Weights of a small transformer language model: rotary positions.
Each number is 128 + 32 x the weight over its row's rms, rounded and kept within 0 to 255. Layers, rows and columns count from 0. Numbers have three digits each. The size before them is the row's rms in percent of the matrix's.

# up: layer 10 MLP up, 512x128, rms 0.168, rows 366-376, columns 0-127
# down: layer 10 MLP down (transposed), 512x128, rms 0.161, rows 366-375, columns 0-127
up366 101:163136099158137125096145126170112148090136085169134178160152090127149087118138152131154210122113141122078115072156128083145103071120114071164125162111144126129104076121176065133137138110135104136095207185101105140164049134102156123116146118088135080109066158101125108118157149131089117176152111111165168203128112078110092134149134134104197137125116129160122106072158181167183084107117
down366 089:146129140129059122164159132162157115119153142114117105103145144097114148138172146120121098100096150095096159113139145147143136101133175137126163164127134151139114123064114146110099079119124162140077077099118087111106118145103197112212072122081129135161136127151153122101111153154162122132160146124082255105142086133110112154133137103120148155118115116149120102013101096103133132148149
up367 102:129163086174108178138083150093112119076132114109159152120125065167179181099114098104089156120114120100100122153162098105031152118069115107092211096144152071133126130123080172136119135145163117090156135113100120168125178140098165101041091122165130130158098111072098102121097133114121137088135076122147127126132100128130167081117057093166148125116101095123152148160062104070137103120133
down367 103:122154141099149091145140061140114108100085097139198156113139121176112133130134107134152097167124101188143171061150088141153123085162115178182086094108060070115088172124111108166151102162171139084135109128155155190139081127156115152117122196112135169212107135143128111150176131127200121134132088126128093139087163111165120149187098120130124144154079151167193100151088119120127087149108
up368 112:097199195170133107142177156153123066125121106171191111131147156165151116162099136168104140115092134181124167146089163125055131145138096104131059175152150116068171078126139146129121092144118127153178140150135120103142126108116101137075077129092122121158067146169129143106131152212117170190132093116100122120107099136124138147033143094199148101128095142110160103153101133123089105152126
down368 113:174092103136092138151140130112123184197141083095152110106104096134114117148114144107137118074102152159158066127110149115089112123149147135150163100106156145095152149087109125168163205103091165143109127117157087121132097111138134169175123200139141131119133145126045110074109150074164156111090082175115126078146182152084107156125147077155103137160147188174177133153151180203075155147090
up369 088:164144148083098128102127120141107116163113170114121146194150193083126164195065163117140166060085084092162112115152089115093162170119148123083111132061137124115133108071141145124095118112192121143121102096090114118157124105160116129122104158168086122090178176157141135093052132136160122158125081111133124175154113082156139179169100086145131144067135173076152128165113128111193119185108
down369 092:091110056126146154124118146125114179087158083124125106157085110095151139145170100148125143136155085148164091181072147096179092135140050186108133122122106183102118140155146082125099134144087158138152200179114132086082133092089101093092133154101145128084157098132070129110173199108188069135141113174132158113154153165156102148091182161123092131137152071127165169126121124107136139077103
up370 109:169099140064139148120055127173078081140146180114113116100098076132148148083119106176153060127112193113124112110091127135150083115105123129109200151148152151069198149065164144122123143112106112131159132132057117130085109145189117143141144187147147131158110110119118213203115151125111123108136103097106105124122137167066153111106172129167087159124092179128152104168125161118149090149127
down370 104:103125117087093146163200112120143044145124086098169151172135084128156184139115145064063092152117141066147111212125139169084110102158133105108118105147156158190123163197151140183124093108095126183191053142127116089156110140126118139134109121118118145161161145125094122107105083106178110091205159144119127146168130134140143149113112153123119123129063124140147148141137061118161161133146
up371 093:152154080116121162058127102158059123147122088148147174100081132143131161187065110168170138087113104095143125130159095174128083115059150142064095108144094072133091160183141115091168074114132157157071142117155121144168087129129148179129128120148144089116117122118059110104108112058064130154142150155175140149131149122124128095177075127160109108144144163141146187126119140166160142091178
down371 093:110152127151165141140092123102122173082139214158125094102193113112098126092147120112141103135109122133046209094081147131144134165153109149183140100173151140151163163085158098140087145082151102144125122143062091072124115102122105117117111132055103185145114122120131139139161194187146105146144122122081150065128094127101128133095148138099182096099187082138124108110137058104125078162108
up372 102:116119097176167083062116119168156156122166152109162186125108177150188155156110147188171099142182142100145154124113119088154158123106116135079100116091096105088143109154138127141152146169120160141138095143137097137101127186101095114165163090138084152102136101157143164130205127204047104138107152140132086103092129212147085153148145076089142090206131096127148148158104096111154131134157
down372 107:135177093133104130162185142099086169157125155159115194153153160149143167135137113099112106080169087096121147133140095110112125109138120160124134161162123123073137116095138149173152197134150149155120135149084150166144162158115046097088144071132183145167156123132088107108120155101088144105113098134101191023128079135115110071166145163127092103164048126183100172121131106109141112108075
up373 106:090162109186154140179063136090086131135115139198135163128112092156185115135157140159075155100134155107167122143168098102067091104139099164142134141164099154060197130095165134120152119172123148140139101162143112058079157151084123111181169103112130076142120163132136125144086097168137125134098134183178107118092159136075110060145065115136151074132082125091110142150183137140086134152138
down373 109:162148092153138143116130078134145147161145119108135144092095133074114223123171108146108139098153154150102142107114124148142187147142117091215134079128128090163105126152118191180089067139157127136093043145070133113116097144080125099088167154169134130174180110174120139068157123122073120105074170076081063106117143112127099149106117066134077109154117131124111112140120112124142152117181
up374 086:093121075133159107095127162122123076121109127114124125090101168179108110155063124092180086148099130165101171079124117082095174097148154183086139165064114137145084133222087130105097089200111145107153183138168084155115125135128147158116185131125115108118116172141085096180149135122165133127172165090176144151130123097065069143127124169158141093131122119164085151158120131071093094118136
down374 096:119148117160166137124084104101138127133166165096072123123186127109162132133114099147173121090155170090129077130120127127075180111121128191155116119065137129134150130169156164131152106106135142182075110156143116111158074153129103110051158140071116181099092208145101115170086128142174171144134060102134123115124105089095133164137188078106083112139181169118074113150118187139123117072085
up375 098:163107165134127139115051039105111143049109149128104150094155122110116159134167147115105143100077080163117129094106135121124147126072154139168127109118135101105070164122144165101172121196111108120114210124107142101058098077123110090141166111128124130116112135106094073137102122140117094088106146143075126173135047155136196133084210099144119153114122161180095104134135099149154140173120
down375 093:181148065192099156074126071135160076136128142152113102097134124063159126137065101141156135122127122122107093126187137129126087089120102048111176099094137125077154137077092084170141156130149138134062143086152113137165092118118071104171153131142113138108129128169089209151141092091135154109098154163152113088161126091133120085105113172099131154139100100174088142087087174119157090155085
up376 103:161151104175110073152140088167167155136111160150076135139088161128144140167096083166154143175111160092189130123118089167098129098161087136111120128103091130154078148186159166123152058167077125105175136176113171134086128136123122117114125113078134145144127134099175181105073165120161102156100185144164127116169129171114149158152071146093079145172127086100160205110063136144138134124069